config.toml
n_head = 6
n_kv_head = 6
head_dim = 32
norm_eps = 1e-06
positions = "rope"
rope_fraction = 1.0
init_std_o = 0.0
lr_mult_up = 1.2
beta2 = 0.99
warmup_steps = 200
batch_tokens = 131072
dataset = "wikipedia_en"
Each number is 128 + 24 x the weight over its row's rms, rounded and kept within 0 to 255. Layers, rows and columns count from 0. Numbers have three digits each. The size before them is the row's rms in percent of the matrix's.

# layer 2 MLP gate, 768x192, rms 0.138, rows 148-152, columns 0-191
085:111159107132092144154130161139139120090122113134107136139158152088152088120127120140118134108119136142113128144171131144144131101124085144118087122120135127096120168099133127134124121138135114117132107139150104165123118149144183157170144158136099145139076104138141091137101136133134133110107166122120145112105113132122138107159131129115133148137121097138187159154128166090115130131139099167186130125166144110100150102174170129126123152179105123088087099133152142142133139115145095087088117129157125115174144136134136128127176135137134166192103054166119118156134164123157159099
098:118131102157098110117103097159129142169103139150101112127123157129104180096078139110113163186148135122161136114122148180138149143115128103099118126164113138123139140170131089156092085211134095133135102135149119147125111144121180143126143142110110129143093145134113117123118123138143146097107143101102161122129121123112146088099106148101140132116113146137099070145094129146113133125133129145084096136163139181138127136129137145105153109164089141078180155122125151131121123142111137156119129122112160122144107085168112155120136105138157154151077142135117123165123107118075147139
103:112126122091153108154135119092084094092177162137141127145122135159138164185124126124086159095154109133112102152118144124129151103151123121133153102110132146114135153142135132147111092103161113147130118145121118130156114151125149125142098135152153135145077113141106146143177185136137162141194102114163118082114160129140132116170113092154130119178132127143109143166135123141082111187142136139132123105117149150121109139143097098158116163125119109112114152118110090091114108141118126131184167084152137077147145134106110113111147192139119174136109152135136123135140158150130154130
094:134143102100126162139169152192130102051129138110111095082140114097164131169151148112147134099130142111118135121136113157114146120120104100142100144107143102111123105119107158146142087131112091162102144151162114139104141162150139160114112144144099141120143146126127125158104114084145075078162146124153102152100151140127065119130106109212138107127058141137124133111152116134106112118140131158145156094108109129139110133150161136133140139114109146113118088143139130128115133131183091086137130126122111097119140122124121133096150114133133083139136135127162134130122093150174149102
097:134106168136111137133117105107174128132135166113138142108129151097150182132142144093106114089094135133156097163136132145115141135130123107128084109123063152120158105169116147111091142131185131133142143112090146115124159141156157120113146131117090155129093100155103124098118176135090156147104109107122110148122109087155153116137076142147136093168108119174150133120071100122101113100154121148145092149129158157139110171123118142119091183118138097151115114128130126110127132086138151152116148139132121098141136168107102150088133161114131126164105131135136150098119112076108128089
# layer 2 MLP up, 768x192, rms 0.133, rows 148-152, columns 0-191
096:149130152073160080109134115110121159144136166128107118115112079114115125141156137112145141123108126148137129131105132114148108125143177120173170147113137150157141118149128097106113138092115111143165177128115139108128167105092116135155108093154126125151200148126093129110178100088131125145130085152158109123125130111115082141144156136151146110110124162158102137101124113134145140095124154134065118151145136144133110076124118128130119096067151117124150149099110117096129131136143152119160120105102109148119124124109100122144090113118081158084139151115127153099122120140081080183
102:120148146106131108158134158133113106126158153088100115134094112117155126106111114142122126142108147115158126128134172136124120106135145113154131137126113113121162185151091153083161133153115117104131173101158094123127159125151145152114116067150140108084132083110143122140125080093138086156099094143131114137168110133120159116151101127118095099143130116155124156110075105197095112129138096130134119103101116163151141137102110112156110137154160125124165142134104158128110137139129074123153175156141091104139133085121118128085143169129111084165118167113129133152113121093109089103
106:149066101166124182106129140168131131104139121074142120130110116130137093127159100130140124114111136144124127114152120086129116149115162125131126138090135115108128158076117094116152159108120165163151148116138096098104132112176120152152108170092123121122118124184159141122145067143203128130101090125146138114115104152174114132123108148084144114135098103076162064178097119098136151118144142141113101115114099111143136097134131144164120144120115164099093128149152126181109142153126132148139119139103138116157133134110118147125115182129145104108117111145138125154111131129130146118
097:141160180137115113106138173180145152138146129159096138138149097107148089114117102102153118118155136141152085131177119131098121079152110113111100120103129137124156141130134157136193100115076119070133125133108116098119145118155155203145141153115088155091127145116130142131145123166113158134139143110109133135101167138099163181124126120154104151109133116128126125140118134179105152116083119146154112107153118128107097104124112132123143129079112130133158079149136110106095133136142111120107144145113097153126109191163122134130127155092109122094097134152133129160140142097132101150
100:131141122125163142113123201143109113135112112125132110197089123146154124132124134115118097138120124109122124130109156142130135117129102141107132155144128096166085113055131163094071107131143115108111105149158107143140129141121153136183127134136143139152156110125125133150138119144101102058106103146111149133096139141116122150116115157092118165169142122117141165087149133152156148154138121084154146128137136098152108091110132129112103127118186199115158134134114122087097163121134113100128122126120138176093151082103129071151116132146135125155179129144134127152156145134119132135
# layer 2 MLP down (transposed), 768x192, rms 0.0977, rows 148-152, columns 0-191
094:139159152110166115128142144139118121200117162131148151118135098121170074185170116125121113111096139170115118129139135170119142124162150078126108120083090107122153110193128125140115144097091123105166160129115135133124200134139128187120102144170159116169140123151099107123156080102151129157119111151163124122112124107114136168124138160140114097129117127104147123114141130138129126129095148120069161124149128135191124117154136135128131136116128123071103115135170133122133125101122135098158156125092143110135135123147146122156119111088093141112169121121130146119115129103124122149
100:132117104136131169145147091127118147091127136093144157110163113104132149155151138102135137124099167076134077132140083100121110103185145134130126120130086153108143098110138143107155131125105152142148117132148127129124127064118126174138125153117138162122129119122119167119113089114133116146120140165162112150108104129121146125149148107196184073110114101141139187122116102083147091139178119099096118106108127108088133090169135108114138086126150071136108109131110126144112127131138142092121162132119131142114164104124158106142082138153134096118137133140128078139119085112129133120
105:184156140125151151095162117103113103085130119154131105124138131141165152165125091128148115112124114226137117147117103146138163139087145109130111101108134145138127088109124151138090132143115121159062146103113136177144105095150124124101155139118148135127115122132158108135083144087145128145135108154153142130134102111120123119100117085140132105139160104149097124114118169139159122136087109122073138152125117147166140128069088093139095110128113140125118093102164136151121115100107130092137109095133140178143096162111115128118126192146136129107142112137136157129124111084144128135
098:116082181123145102129117110095082148155112114124130127161135143139116100103119132128185115164151123188129093168098116122137102155118112122102181087153119110138127144134151109148117178115122172119151132106122102071143128122106088088105119095155121140129141127120134108112150154142178121134088096118087170106172147118158148120141154163089110159117141145119128119148095141125125123115157138148131134141150142104123127111102111130135139117120130117150140079136149129134158135149068174156087151123150163147115162111127125159134130131139136140156080183155115165151115115133121092149
097:131128175140089128137095139115156108111141111110129126115125101118152125094115113108112122115118139137080088146147152113097097149124124125154118118126072156117126146139116109092121152139121152107108143135103141121109151151113180076140143165136107179122134133157104113106151124150099105108146120119137160139131113079105093149104118148143154163166098118173185092108089098106146125123075158177153141122148109102158115165103137103104117130142115123118133104144163127121141118132121127101146169133124102120092192106153084091128184159109139138146135108105173124097164146143125151102